{
  "n_layer": 21,
  "d_model": 64,
  "n_head": 4,
  "n_kv_head": 1,
  "head_dim": 32,
  "d_mlp": 192,
  "vocab_size": 7473,
  "activation": "swiglu",
  "norm": "rmsnorm",
  "norm_place": "pre",
  "norm_eps": 1e-05,
  "positions": "rope",
  "rope_base": 10000.0,
  "rope_fraction": 1.0,
  "qk_norm": true,
  "attn_scale": 0.177,
  "bias": "none",
  "tie_embeddings": true,
  "parallel_block": false,
  "init": "normal",
  "init_std_qkv": 0.0237,
  "init_std_o": 0.00366,
  "init_std_up": 0.0237,
  "init_std_down": 0.00366,
  "optimizer": "muon_variant",
  "lr": 0.00751,
  "lr_mult_o": 1.5,
  "beta1": 0.95,
  "lr_head": 0.00903,
  "warmup_steps": 24,
  "schedule": "wsd",
  "decay_fraction": 0.721,
  "decay_shape": "linear",
  "final_lr_fraction": 0.0,
  "batch_tokens": [8192, 16384, 32768],
  "seq_len": 256,
  "doc_mask": true,
  "train_tokens": 146200000,
  "steps": 8603,
  "dataset": "wikipedia_en"
}
Each number is 50 + 15 x the weight over its row's rms, rounded and kept within 0 to 99. Layers, rows and columns count from 0. The size before them is the row's rms in percent of the matrix's.

# q: layer 4 attention query, 128x64, rms 0.392, rows 9-29,41-61,73-93,104-124, columns 0-63
# k: layer 4 attention key, 32x64, rms 0.345, rows 8-28, columns 0-63
q104 073:53 42 67 53 36 46 39 50 28 49 71 41 86 45 51 22 55 58 57 64 52 66 43 42 38 49 34 90 60 39 41 43 43 49 56 86 64 49 36 55 80 38 28 47 36 35 49 60 54 60 45 62 31 61 45 58 08 48 48 68 62 43 38 71
k8 114:53 61 53 30 45 46 36 59 35 61 34 41 71 67 35 49 47 68 51 45 47 57 49 51 55 27 52 99 47 72 18 24 36 46 50 58 72 39 56 43 79 58 44 40 46 57 66 49 49 56 23 31 45 43 21 58 62 59 37 45 33 62 43 63
q9 142:70 78 41 47 54 42 50 48 30 45 59 46 74 52 46 38 61 46 50 47 19 70 72 64 64 53 37 53 62 73 31 47 34 51 32 59 60 71 48 34 65 49 95 45 28 64 46 45 32 37 49 52 55 66 55 47 56 05 49 65 69 59 45 40
q41 181:43 47 64 50 71 57 55 49 53 43 60 44 65 64 30 33 37 19 52 23 47 66 88 57 79 58 33 26 20 42 58 45 45 34 50 69 71 47 64 49 65 50 59 50 40 47 45 80 45 62 63 30 57 60 28 39 19 45 34 50 66 43 57 38
q73 153:38 43 22 70 41 59 56 68 71 45 43 63 67 67 27 67 72 31 47 53 64 40 44 65 14 75 15 66 58 41 48 34 35 57 67 36 56 30 73 40 48 64 67 47 24 51 72 67 58 44 33 41 39 61 47 40 68 50 43 46 53 41 63 57
q105 125:50 42 30 52 42 76 45 44 51 44 52 50 56 31 44 78 28 38 49 00 61 35 49 58 41 41 54 37 37 63 35 25 49 34 68 52 28 44 39 75 75 57 41 56 71 54 22 40 45 54 58 44 68 66 61 32 36 62 37 51 58 27 30 38
k9 098:46 27 39 71 19 57 23 63 35 60 40 42 64 41 67 51 36 22 55 33 57 69 25 49 41 64 72 30 48 63 35 72 37 48 28 42 34 75 45 56 46 46 39 61 43 55 61 48 59 53 34 55 38 34 74 20 80 49 58 48 42 49 34 68
q10 106:42 54 41 32 30 40 70 68 62 19 34 56 59 58 72 72 81 44 55 53 43 26 29 41 47 43 41 45 42 72 46 58 63 36 47 72 62 52 36 41 50 64 38 54 69 71 74 38 29 32 36 67 45 34 45 71 50 81 60 55 41 69 34 33
q42 078:39 44 52 39 30 25 33 76 46 27 13 60 62 47 41 50 52 60 32 57 46 65 58 59 39 73 28 64 44 77 60 44 60 65 39 51 91 43 52 62 23 45 51 50 58 41 55 36 66 63 48 30 41 44 44 32 50 59 32 66 61 77 36 31
q74 095:63 60 51 50 19 62 62 62 51 53 40 96 54 46 43 40 50 49 59 48 37 68 58 44 69 28 47 20 62 73 67 47 37 47 43 58 46 44 64 65 37 18 30 75 25 57 38 72 45 39 78 66 41 55 38 48 51 63 40 41 51 32 48 72
q106 093:35 33 63 61 42 34 52 39 63 34 49 58 40 75 44 54 72 48 64 41 32 44 56 47 66 18 35 40 44 43 59 58 58 42 51 33 47 67 58 58 21 84 66 34 64 55 63 78 52 16 58 44 56 53 04 54 32 42 57 51 42 51 45 31
k10 096:61 42 13 25 57 56 53 48 56 59 53 65 34 62 48 13 61 69 66 43 61 23 61 16 27 55 42 67 60 40 68 49 67 68 67 80 55 62 41 37 61 59 38 44 48 31 72 55 51 57 61 46 30 37 55 56 45 33 43 71 63 36 61 54
q11 120:75 48 56 61 52 66 69 30 66 54 40 45 49 42 39 51 46 64 59 69 61 23 39 37 56 33 84 21 59 67 35 50 76 25 63 57 37 57 25 53 41 48 53 57 63 40 53 58 44 44 61 48 63 64 80 51 20 74 41 65 38 58 60 20
q43 132:45 23 54 56 48 78 37 56 70 69 49 16 44 46 68 53 40 52 61 47 62 58 33 50 29 38 72 58 77 25 85 84 49 70 40 28 36 60 46 57 47 58 59 58 40 49 40 47 54 68 36 48 66 49 58 51 14 51 37 58 42 64 39 37
q75 125:61 30 32 39 43 38 34 52 57 49 68 38 59 25 70 54 46 64 47 32 61 31 51 33 49 41 67 63 56 23 79 48 70 48 28 51 37 47 33 81 34 35 31 59 55 73 41 57 48 59 34 63 48 40 40 50 53 70 05 41 42 42 38 72
q107 109:61 65 35 47 58 67 25 25 57 43 89 48 19 39 63 74 31 47 77 55 42 47 43 33 42 65 52 32 57 54 50 46 71 42 53 51 54 31 15 58 47 56 53 64 73 19 31 41 49 55 39 51 72 81 43 54 47 44 65 39 47 45 60 50
k11 094:49 43 24 45 59 43 72 65 36 47 32 52 44 30 41 43 48 51 34 51 62 31 33 32 54 40 68 23 61 63 68 67 47 62 13 55 50 62 32 51 59 85 65 55 41 62 46 58 37 39 70 44 55 51 78 54 53 79 24 57 32 65 73 52
q12 118:55 53 31 67 49 51 47 29 36 52 44 66 35 32 58 56 65 27 46 37 10 55 65 44 51 45 21 41 61 38 62 52 50 26 51 20 64 28 49 22 82 70 70 59 54 31 61 56 35 48 69 26 46 42 53 59 31 41 41 49 66 59 57 64
q44 121:67 55 42 52 27 37 04 76 75 45 42 43 33 80 59 41 50 57 68 58 72 71 20 73 67 48 55 44 45 27 51 76 46 74 67 31 57 65 41 44 50 47 68 47 52 56 51 47 60 30 73 54 51 69 58 58 56 68 40 54 50 55 52 45
q76 100:29 55 43 36 63 53 77 26 54 53 47 17 52 64 40 29 45 52 56 67 49 57 43 46 83 53 47 45 56 60 51 65 24 54 59 63 52 51 52 60 38 31 54 64 37 33 44 54 67 73 45 63 28 27 44 29 18 77 57 64 52 26 39 19
q108 116:47 21 67 40 68 79 64 69 48 34 42 33 60 39 82 49 82 31 71 53 34 48 54 58 53 66 51 42 39 63 37 42 46 37 50 16 58 31 50 62 41 36 60 47 32 72 38 40 60 49 43 72 32 53 58 53 26 46 46 21 62 45 55 72
k12 100:65 35 28 32 50 77 56 39 58 43 42 55 29 43 12 54 66 64 51 50 59 46 39 85 52 44 51 81 40 67 26 56 46 56 23 65 68 27 46 64 70 49 45 60 42 56 47 20 48 45 67 28 57 79 26 39 43 57 54 41 50 44 52 46
q13 083:57 54 62 69 67 62 75 58 59 53 44 38 64 46 54 69 56 50 39 71 73 49 64 46 60 72 82 61 60 82 36 39 36 50 45 39 50 37 54 29 63 27 39 77 36 19 64 41 24 69 42 65 43 33 54 41 21 45 59 35 68 50 58 42
q45 101:47 59 65 51 60 83 49 29 32 46 67 81 34 27 14 34 42 31 64 57 69 59 30 59 65 25 32 54 65 62 39 48 47 32 55 51 47 35 45 53 49 36 46 66 30 52 46 64 46 45 14 50 83 55 52 30 46 48 30 51 51 37 48 57
q77 119:19 61 50 67 53 40 22 48 44 45 71 40 46 36 50 51 37 52 64 38 33 49 78 52 57 57 32 34 72 44 57 78 57 39 71 35 41 47 66 47 71 55 54 54 30 48 16 70 51 63 63 55 75 60 38 61 43 30 33 42 38 40 91 48
q109 088:34 43 59 64 54 30 42 73 58 38 51 32 75 33 47 14 61 56 40 56 26 45 21 51 47 73 17 64 51 38 37 68 49 63 69 70 30 64 61 39 61 43 49 46 44 51 54 43 60 35 52 44 55 19 39 52 60 25 55 47 86 45 38 49
k13 099:59 46 44 56 51 74 30 72 52 46 65 33 59 25 38 48 24 18 54 31 59 77 52 52 49 37 51 68 64 58 45 23 39 34 27 26 63 33 55 60 67 52 40 66 42 54 33 63 40 58 31 42 57 74 79 27 34 48 38 64 40 37 43 37
q14 111:52 49 72 63 44 30 45 47 55 41 23 67 32 43 50 59 58 56 59 60 76 38 23 64 45 51 55 68 66 36 51 64 51 47 63 39 43 51 69 23 60 27 18 33 92 50 28 54 55 76 32 74 40 48 49 47 63 66 52 70 36 63 56 42
q46 130:53 53 72 49 45 41 45 56 53 42 62 46 74 51 59 53 37 70 43 85 69 19 60 43 30 55 48 39 52 54 41 72 35 66 49 09 58 50 60 30 38 63 45 61 35 84 76 28 30 72 56 65 57 25 43 56 60 44 48 47 48 63 53 71
q78 130:23 49 62 65 45 40 63 36 42 49 41 24 41 42 56 29 59 58 52 29 58 31 68 40 81 42 56 60 61 43 45 74 63 39 64 57 45 31 46 37 50 26 44 65 45 59 70 73 16 63 86 45 30 48 46 46 33 26 37 57 65 55 60 30
q110 114:58 66 19 73 50 57 36 59 37 35 16 70 50 46 58 64 38 47 39 39 62 37 50 67 41 34 44 59 52 56 53 58 26 32 55 53 48 32 50 58 61 44 19 81 74 40 69 48 58 53 65 58 70 44 61 85 68 79 50 67 47 66 71 49
k14 086:56 59 33 65 08 52 29 53 49 67 48 46 49 63 65 51 57 43 39 29 77 47 27 57 62 64 88 57 53 46 58 54 73 48 54 39 43 43 60 51 48 40 68 47 50 71 46 62 65 50 15 37 26 82 54 61 60 60 64 34 45 31 42 77
q15 139:39 40 29 47 39 35 45 26 57 63 52 42 46 69 33 49 57 73 20 77 71 38 48 63 20 11 63 36 49 52 69 69 47 64 48 60 52 63 33 71 36 40 56 75 53 32 27 37 49 47 48 42 55 40 54 45 60 71 39 55 24 56 76 48
q47 120:47 42 50 75 54 28 48 67 57 71 35 39 53 30 58 38 29 83 47 37 58 21 47 38 35 42 79 62 56 52 65 85 59 56 54 44 41 56 43 65 29 40 39 74 63 33 61 20 47 51 40 75 30 40 56 50 45 53 23 57 49 73 46 46
q79 137:53 53 36 32 57 63 30 70 67 68 65 31 42 57 69 34 28 37 52 58 41 55 52 64 17 62 67 57 40 39 55 46 76 64 35 43 28 51 49 44 46 42 69 63 45 21 53 25 75 54 49 73 58 69 77 38 43 42 55 58 28 73 64 67
q111 094:36 41 38 31 39 78 53 49 53 47 51 55 64 59 46 46 34 65 67 36 56 52 64 39 48 92 65 47 68 50 32 59 66 67 63 65 37 36 40 47 56 53 24 60 47 29 64 38 60 48 64 45 73 61 42 68 23 09 77 76 45 42 51 58
k15 100:50 43 54 58 21 51 66 55 87 62 36 34 30 50 45 32 55 65 26 70 39 67 28 55 40 37 26 28 39 45 31 40 53 67 51 61 52 66 71 26 37 56 67 35 32 58 56 68 56 49 32 48 39 58 44 60 49 46 32 13 38 41 73 52
q16 060:63 47 67 53 57 41 58 09 39 75 64 42 45 64 41 73 36 64 26 66 52 63 42 55 38 46 73 51 62 65 32 42 41 37 59 69 58 47 62 34 52 61 49 52 46 51 42 72 22 23 41 10 51 48 59 25 60 75 43 72 38 48 44 63
q48 060:52 23 54 52 48 40 25 44 59 40 41 55 47 45 63 65 48 46 51 49 44 58 87 48 23 13 44 62 33 59 45 65 48 18 49 48 71 44 58 41 38 82 59 35 39 73 41 63 61 39 27 42 33 23 60 38 37 61 51 49 32 75 48 32
q80 043:44 39 64 61 72 64 76 49 47 43 32 30 69 61 36 49 13 89 56 30 29 57 60 70 42 67 42 53 69 24 51 36 52 53 55 43 61 58 61 50 78 45 45 44 27 61 52 51 75 75 48 61 50 33 53 41 36 47 41 61 69 73 56 60
q112 091:74 64 47 61 58 61 33 29 41 40 56 62 59 45 25 81 36 41 62 37 41 56 74 48 42 41 44 54 56 64 33 21 42 16 71 69 69 20 49 43 65 36 45 71 51 55 48 59 42 74 41 40 80 64 42 57 49 70 67 51 54 42 65 69
k16 096:59 33 65 49 55 36 57 53 48 48 54 99 80 27 41 39 71 25 65 57 34 43 39 68 75 61 37 63 45 32 12 56 48 62 38 21 53 52 61 68 43 38 54 23 34 54 70 49 51 40 51 54 40 46 46 54 57 52 48 62 53 58 32 40
q17 068:30 58 71 40 47 50 48 36 54 48 55 31 29 47 79 34 64 60 58 47 63 63 56 54 58 63 39 32 53 58 74 58 40 14 83 63 28 49 44 10 46 54 86 40 65 41 34 47 43 60 41 48 65 39 41 25 36 58 51 50 45 54 34 68
q49 081:56 29 72 28 58 54 40 59 56 53 51 45 44 67 41 53 71 44 61 45 56 42 66 47 17 73 49 47 35 34 57 25 57 63 62 23 44 41 40 42 28 10 33 55 48 44 62 38 54 75 76 68 59 57 42 37 53 29 34 77 78 50 61 52
q81 063:31 55 42 52 40 39 78 72 27 54 55 30 41 34 47 54 30 46 63 88 71 52 57 51 40 51 50 49 40 58 50 50 53 41 44 54 45 70 23 56 58 38 56 66 61 55 53 38 38 37 45 47 15 70 57 55 99 65 63 51 39 32 20 52
q113 084:33 30 50 53 45 32 44 64 55 45 47 44 31 55 61 39 63 47 56 51 53 56 60 73 60 77 47 22 48 31 54 75 51 62 40 64 48 75 34 84 32 44 70 38 56 56 40 37 44 39 63 61 62 40 51 58 71 55 06 55 61 23 21 32
k17 096:70 64 34 34 50 59 23 45 77 56 20 55 47 60 69 64 35 64 55 64 41 15 45 56 29 57 60 40 53 59 72 74 60 37 47 46 43 59 35 50 73 63 29 68 70 52 69 40 58 39 39 44 58 53 65 83 54 47 52 41 22 53 69 67
q18 088:49 61 55 49 47 37 35 61 67 54 66 41 58 38 10 42 63 57 75 76 33 71 58 37 36 49 55 75 36 29 49 65 67 46 27 25 53 29 26 38 67 62 64 62 42 60 47 68 56 44 46 80 42 31 55 38 47 48 61 47 75 60 77 47
q50 108:53 34 54 51 49 48 58 35 55 15 50 72 52 55 50 70 67 75 68 58 41 50 22 34 48 41 38 63 51 59 47 80 54 64 39 76 35 65 67 71 61 35 55 58 36 54 28 59 76 29 26 56 49 58 37 79 50 37 36 31 30 51 28 49
q82 079:52 53 59 38 31 19 40 67 62 57 23 15 35 28 37 43 56 36 44 46 41 38 28 60 78 36 60 40 59 57 63 90 55 51 60 42 64 36 55 62 41 74 33 74 72 49 77 54 38 35 46 60 45 48 59 54 40 69 55 63 41 57 52 34
q114 089:65 75 64 63 47 53 59 41 38 70 42 49 75 55 54 62 66 25 54 59 40 46 46 53 36 56 69 40 64 48 67 52 70 72 76 69 44 66 72 20 59 65 11 55 48 38 42 68 54 54 41 70 42 71 50 48 52 83 65 33 29 55 56 64
k18 098:39 58 49 57 30 27 53 34 63 87 21 60 44 27 68 56 61 48 30 53 32 47 43 32 48 21 39 64 55 41 51 68 73 60 36 58 40 61 56 25 61 56 54 30 68 33 68 54 39 27 51 52 23 40 72 35 38 44 67 37 40 40 48 32
q19 082:12 67 61 53 53 64 41 31 50 31 70 39 29 57 39 49 54 18 51 58 45 61 34 46 69 62 55 49 79 64 49 66 40 66 74 57 39 50 56 20 46 41 72 36 47 50 38 43 81 57 72 33 60 55 33 75 41 57 35 55 33 46 72 62
q51 083:30 43 51 46 48 55 42 28 45 55 44 45 51 53 35 58 52 83 54 54 61 48 55 42 46 60 26 52 22 76 43 47 49 42 59 36 38 36 88 65 55 13 35 25 55 36 82 37 59 47 09 47 40 29 44 55 59 33 46 30 49 37 45 53
q83 075:54 42 48 70 52 69 73 42 57 46 77 69 55 66 33 24 63 58 56 27 38 53 81 61 57 32 52 69 46 45 31 01 64 51 77 44 38 62 56 59 43 48 44 46 33 81 34 55 39 60 52 50 59 26 45 71 43 43 42 49 62 47 62 60
q115 077:51 51 60 26 31 57 48 60 67 51 54 84 55 35 50 56 30 20 48 29 62 46 74 42 57 48 48 68 44 53 35 27 36 47 91 48 38 31 57 45 54 37 51 35 76 66 27 41 54 57 30 34 65 52 49 42 91 47 43 50 53 34 63 39
k19 086:52 54 38 56 35 51 44 60 63 56 59 46 86 47 57 54 51 47 23 31 67 32 39 59 49 39 56 56 50 61 46 30 30 43 74 70 52 44 38 43 49 62 54 36 20 38 46 69 02 61 54 71 65 89 39 56 53 65 44 57 54 38 21 55
q20 066:50 32 65 67 54 32 25 44 42 71 55 66 68 23 48 56 39 61 52 14 42 43 39 71 69 90 80 64 46 51 35 46 41 41 36 62 64 28 45 33 52 45 55 73 53 68 68 50 35 65 38 57 49 35 33 48 61 65 29 60 44 47 60 62
q52 065:75 49 63 69 59 37 40 51 72 80 56 57 40 31 31 67 52 60 45 57 60 74 49 43 39 50 63 93 26 60 10 55 58 60 26 40 74 59 66 57 63 33 41 33 48 68 51 54 51 59 33 61 23 52 64 53 48 42 61 40 55 54 50 66
q84 061:51 52 79 75 40 48 29 41 56 38 48 47 76 46 59 35 20 49 66 39 28 54 83 78 42 79 48 61 29 44 41 45 60 47 55 55 77 49 64 58 71 71 51 54 60 87 48 48 42 46 56 62 45 62 53 58 55 62 43 75 73 37 53 67
q116 075:66 44 58 50 50 28 54 47 66 65 72 55 49 27 43 62 57 72 28 40 32 60 38 48 66 63 68 75 31 77 38 32 48 53 58 55 70 39 68 58 51 62 35 56 33 71 39 43 49 82 67 84 46 71 56 43 39 59 66 72 80 58 54 49
k20 095:50 34 66 40 58 49 40 41 41 32 35 76 74 43 74 52 33 34 63 58 34 57 35 80 65 37 31 83 20 60 40 35 55 51 36 56 57 58 60 32 52 52 33 55 26 60 45 38 46 55 32 49 33 75 39 43 43 81 31 69 50 57 33 63
q21 103:57 49 50 33 67 30 68 55 45 32 83 39 60 57 61 31 34 70 47 30 54 61 70 36 20 11 50 53 63 42 71 70 65 40 61 59 59 70 40 45 54 62 44 47 52 47 52 49 40 63 52 72 76 32 38 26 47 53 27 57 71 25 37 49
q53 075:59 51 80 30 47 43 55 50 56 51 70 51 22 33 39 63 56 27 11 39 46 45 57 44 61 45 84 40 35 57 52 35 15 37 70 47 54 54 55 35 50 42 90 65 39 32 29 63 55 49 54 55 39 65 63 54 45 20 44 52 39 36 53 45
q85 088:40 41 60 57 54 45 21 45 21 47 38 78 66 64 42 67 73 42 31 63 33 62 24 29 55 33 47 35 19 61 54 47 66 29 47 38 36 64 53 56 40 59 36 66 57 49 38 39 50 54 44 60 44 84 41 58 53 77 58 58 34 81 45 70
q117 091:47 25 73 60 73 57 52 51 44 38 75 51 58 41 55 52 54 56 65 78 59 54 29 57 58 91 72 73 42 44 77 35 49 61 58 68 35 65 25 44 55 34 42 51 20 61 53 31 70 51 63 50 43 58 51 82 47 52 49 53 51 68 62 75
k21 084:49 33 64 50 75 34 31 46 41 64 63 45 44 68 20 61 46 35 25 67 38 44 46 44 25 34 59 52 38 65 50 39 73 49 56 37 33 54 47 51 32 26 50 61 77 42 46 33 43 69 55 89 34 77 67 43 76 58 38 38 32 60 48 48
q22 088:64 41 40 38 77 55 82 53 62 68 47 68 41 29 75 64 59 58 52 46 25 58 32 72 59 68 68 73 65 53 32 48 55 54 46 47 67 22 58 12 45 72 29 53 51 40 70 71 39 56 48 34 62 58 59 74 50 58 41 53 66 35 54 48
q54 084:42 61 41 30 32 43 43 29 57 60 51 63 17 44 29 68 37 83 40 52 45 57 32 65 59 56 63 60 35 41 37 25 79 60 34 52 58 78 65 62 59 56 39 66 69 60 50 41 44 35 27 62 49 57 74 39 28 53 46 89 39 56 53 51
q86 089:51 34 77 68 62 45 13 39 25 55 75 65 61 59 50 66 45 63 53 46 32 69 61 62 46 41 66 45 37 59 41 62 48 40 40 22 60 62 43 57 39 58 25 58 52 72 20 34 26 41 32 47 47 82 44 31 21 63 48 57 42 49 45 60
q118 076:67 35 67 59 29 61 38 53 46 37 56 62 46 58 50 54 63 54 54 75 28 46 18 77 42 59 60 60 29 37 42 18 44 47 52 42 55 42 56 67 69 37 51 89 41 68 45 41 45 69 44 34 38 62 66 47 53 44 20 58 68 76 61 75
k22 087:46 41 45 71 49 29 47 59 41 47 16 57 48 61 29 59 59 86 51 51 71 51 49 74 39 43 40 78 29 73 34 69 30 55 37 53 63 27 57 47 56 61 32 65 52 71 72 51 46 47 48 54 39 23 37 32 55 64 48 88 57 53 54 33
q23 097:50 31 29 29 50 80 42 63 57 65 53 36 57 25 76 46 48 65 55 24 51 38 63 63 28 43 68 31 45 57 64 59 65 65 26 46 41 38 23 43 24 67 26 27 28 50 32 39 47 73 58 47 47 55 63 48 50 58 63 24 49 43 69 56
q55 074:30 47 57 38 48 73 48 54 48 52 40 57 40 37 28 49 52 03 45 50 59 39 54 43 45 75 24 28 46 35 46 49 62 35 49 26 42 23 84 45 51 45 39 42 62 30 46 52 64 47 42 47 75 55 71 65 41 21 72 62 49 57 41 22
q87 088:53 52 36 57 58 67 61 55 49 27 74 43 37 37 49 31 61 46 65 50 56 34 37 36 59 65 54 58 30 52 35 48 54 36 40 34 42 47 75 38 42 26 55 54 32 13 35 78 46 43 57 18 69 84 78 72 74 32 60 49 46 55 43 41
q119 087:30 30 31 41 57 43 54 47 62 09 50 61 50 44 46 56 51 24 54 38 69 40 53 52 35 67 25 26 56 25 51 80 52 25 39 19 17 55 53 47 68 55 53 40 70 36 36 52 56 36 79 48 62 38 59 57 49 39 69 49 59 60 42 35
k23 116:62 59 32 71 60 55 47 40 49 61 46 19 32 53 66 32 35 64 75 60 43 45 33 45 46 65 69 13 54 49 70 69 53 80 53 43 29 52 37 41 36 44 35 78 46 33 49 39 43 34 56 50 69 61 77 67 33 57 44 27 33 40 32 38
q24 119:56 34 57 54 32 63 40 38 49 41 49 43 47 20 52 42 65 29 44 38 18 59 58 51 45 19 51 39 32 36 78 81 37 39 48 30 40 60 32 57 71 43 67 56 46 69 17 44 51 45 61 34 17 64 41 53 55 49 27 53 56 59 68 71
q56 098:33 40 53 44 48 40 19 23 37 26 38 27 55 55 82 54 55 44 19 43 64 37 43 58 47 48 42 54 26 51 30 59 50 51 24 62 41 50 69 47 53 59 34 78 53 56 36 61 50 49 39 69 32 76 40 86 58 43 29 23 41 54 54 46
q88 100:91 50 44 07 56 64 56 46 57 62 65 51 50 36 65 39 45 67 15 73 41 59 50 48 31 50 50 59 53 43 50 51 37 72 50 47 44 67 41 68 32 48 73 47 60 40 36 46 65 67 37 59 33 82 50 52 65 47 47 47 48 74 55 85
q120 084:47 39 31 59 42 32 59 49 56 49 62 60 39 75 53 64 39 74 15 50 69 59 49 46 57 54 38 61 64 77 48 31 17 62 44 38 36 54 50 65 56 71 48 32 53 60 51 38 72 40 60 29 56 21 52 28 56 31 58 74 37 39 77 75
k24 107:50 40 31 48 54 43 64 53 48 52 35 25 48 39 68 39 47 32 43 41 64 30 48 45 66 52 72 30 51 33 61 76 46 51 44 63 26 65 33 59 36 39 63 46 73 47 69 36 47 53 80 65 51 47 90 20 52 43 53 26 43 72 48 15
q25 145:47 39 81 35 50 31 71 60 43 55 36 46 54 56 41 49 85 47 51 58 53 60 50 63 62 47 02 52 15 38 39 49 68 50 43 69 53 43 41 37 36 50 70 48 31 54 63 55 43 29 59 42 32 27 49 55 58 44 76 17 53 64 45 31
q57 146:19 48 56 60 44 46 59 50 25 43 42 76 75 31 24 43 71 52 65 21 50 49 68 49 60 49 40 49 51 70 20 22 51 38 52 46 53 35 67 54 72 52 36 51 42 71 52 53 29 60 51 35 59 65 28 56 74 53 71 40 56 15 45 51
q89 150:68 69 38 54 63 42 67 55 42 41 48 68 67 38 36 57 55 75 55 60 53 47 49 75 74 48 41 72 48 51 60 34 27 34 53 46 60 47 48 50 39 59 61 50 36 37 43 80 28 80 64 07 40 63 12 42 54 35 47 23 54 40 45 51
q121 117:44 53 67 64 51 35 64 74 43 48 49 49 61 43 58 20 57 36 35 64 54 62 40 65 53 60 26 44 47 30 37 41 53 53 50 78 53 92 63 53 60 53 60 43 41 52 73 63 45 36 40 57 24 20 22 34 52 43 46 70 76 69 23 43
k25 112:43 50 53 29 17 28 29 76 56 68 56 80 76 59 29 59 34 40 23 60 39 43 46 66 44 39 22 76 61 47 35 40 41 43 55 43 62 41 51 42 50 64 50 21 71 73 62 52 38 32 53 27 51 53 35 61 58 36 55 26 43 48 43 57
q26 099:14 56 55 46 63 42 54 56 26 67 44 60 34 36 35 42 54 48 48 56 24 27 54 52 23 66 64 25 61 27 46 44 28 56 37 49 32 50 38 38 79 39 33 32 53 66 44 28 48 15 73 67 47 55 53 48 65 69 51 53 68 43 41 35
q58 113:59 44 42 57 53 54 30 39 54 63 33 27 23 53 84 65 52 57 48 34 47 32 51 51 42 56 61 74 35 38 75 73 63 61 56 58 42 53 52 61 42 21 65 55 46 58 76 60 28 68 34 66 67 50 76 72 62 25 45 43 39 15 44 46
q90 111:71 49 18 65 51 49 50 64 53 45 48 28 56 73 43 48 58 41 55 67 47 73 43 41 49 46 31 45 77 33 74 59 51 50 37 63 54 43 17 53 74 38 68 38 25 72 61 57 48 60 24 30 28 52 57 43 29 24 68 44 47 40 36 77
q122 097:51 17 36 27 43 42 60 52 45 71 52 37 53 27 61 38 65 47 19 49 61 35 44 51 45 58 25 31 34 60 52 56 38 62 42 49 84 44 69 17 47 52 77 60 35 52 50 46 14 47 57 54 32 40 56 77 38 42 54 43 45 68 63 31
k26 102:27 52 51 31 63 48 44 67 75 28 44 38 50 37 46 50 68 57 49 48 27 31 67 37 41 47 36 53 59 34 73 64 67 59 43 50 04 52 51 52 50 42 05 51 53 21 38 47 61 69 59 45 38 42 40 61 63 78 41 55 58 75 63 46
q27 096:43 49 45 48 47 45 30 33 67 41 20 69 15 40 78 60 27 57 57 51 46 55 72 42 62 19 41 67 43 47 54 68 55 42 47 33 64 59 58 59 44 57 54 62 37 65 43 66 67 50 39 42 46 22 28 42 64 69 46 55 24 38 52 08
q59 083:41 37 54 18 33 59 41 25 39 62 73 61 58 51 49 46 28 56 55 67 41 72 52 26 60 45 89 35 62 64 48 62 56 38 63 98 57 60 60 29 32 47 55 48 65 50 63 52 58 48 51 45 35 59 47 47 14 50 63 46 26 52 48 39
q91 083:52 56 57 66 34 26 55 42 52 38 67 35 47 74 46 51 49 58 39 52 54 70 61 39 33 34 62 68 59 69 42 64 09 55 57 74 46 35 19 53 34 91 47 40 65 51 71 66 55 73 43 62 68 64 19 42 45 55 46 68 48 41 52 44
q123 089:52 49 45 47 22 27 40 50 78 29 58 57 29 69 44 63 47 54 70 29 63 52 63 35 70 49 60 47 37 54 37 60 69 50 17 52 62 58 60 35 25 66 59 49 59 47 42 41 68 25 27 59 50 49 46 48 28 71 54 97 54 63 53 58
k27 113:45 60 63 50 52 51 41 48 80 46 47 38 44 60 21 42 79 65 68 90 46 35 55 27 40 60 52 41 41 29 88 48 52 60 69 42 23 65 49 69 56 73 55 48 62 31 71 56 65 53 54 37 49 39 17 42 52 54 31 58 69 51 57 55
q28 117:65 60 60 61 52 47 48 51 65 66 49 36 11 57 58 72 31 50 49 39 38 48 69 50 53 46 53 37 36 34 52 49 56 38 29 84 39 44 55 39 34 58 33 77 70 59 67 40 61 20 64 34 47 49 76 37 65 39 38 39 07 60 38 60
q60 140:38 49 67 43 56 49 42 58 54 71 36 43 60 46 37 70 54 64 30 50 45 35 51 48 42 27 68 66 53 49 36 77 62 24 55 27 68 42 04 46 26 47 50 85 63 49 42 43 51 54 63 40 62 63 67 56 40 56 70 38 54 82 59 25
q92 137:65 82 42 46 39 37 24 46 29 38 45 59 32 38 31 51 66 60 51 41 52 39 33 63 77 40 25 45 33 65 48 20 37 40 66 62 37 31 68 48 68 59 55 26 28 39 33 66 48 48 53 42 51 64 22 56 64 45 87 45 59 47 40 59
q124 134:45 48 77 32 60 36 33 49 37 50 44 40 52 73 46 26 57 75 63 72 59 61 39 36 48 51 41 66 38 30 62 68 56 69 26 49 64 59 61 41 34 50 63 54 22 40 56 62 51 55 41 50 32 00 58 34 44 31 48 42 60 60 23 52
k28 120:56 43 44 50 31 49 42 54 57 79 48 44 43 37 69 32 31 58 65 46 29 73 55 38 28 60 79 40 44 12 80 71 38 47 46 45 43 71 49 55 61 50 67 40 65 35 22 37 63 34 63 55 24 39 59 32 26 61 36 42 58 42 65 59
q29 111:78 54 63 55 54 61 29 40 45 45 59 56 50 52 35 37 28 47 74 49 81 46 51 57 59 37 57 68 46 68 36 64 38 60 67 37 48 61 70 34 55 54 66 65 36 13 62 73 68 34 64 84 63 65 57 26 46 75 55 74 50 44 36 55
q61 110:36 63 81 73 42 58 49 60 65 53 24 35 37 86 58 54 37 65 53 37 54 23 56 71 80 31 48 39 34 58 35 43 38 61 25 39 39 52 64 59 61 51 57 39 50 70 52 51 35 16 52 47 28 60 36 46 63 31 65 69 58 30 54 46
q93 115:20 51 47 33 45 34 53 26 27 62 49 47 38 59 68 58 53 56 44 48 46 36 48 50 46 22 58 61 32 64 47 30 47 24 14 57 52 30 42 49 63 72 71 32 64 79 66 51 61 38 09 44 39 45 57 36 47 63 48 50 35 56 39 24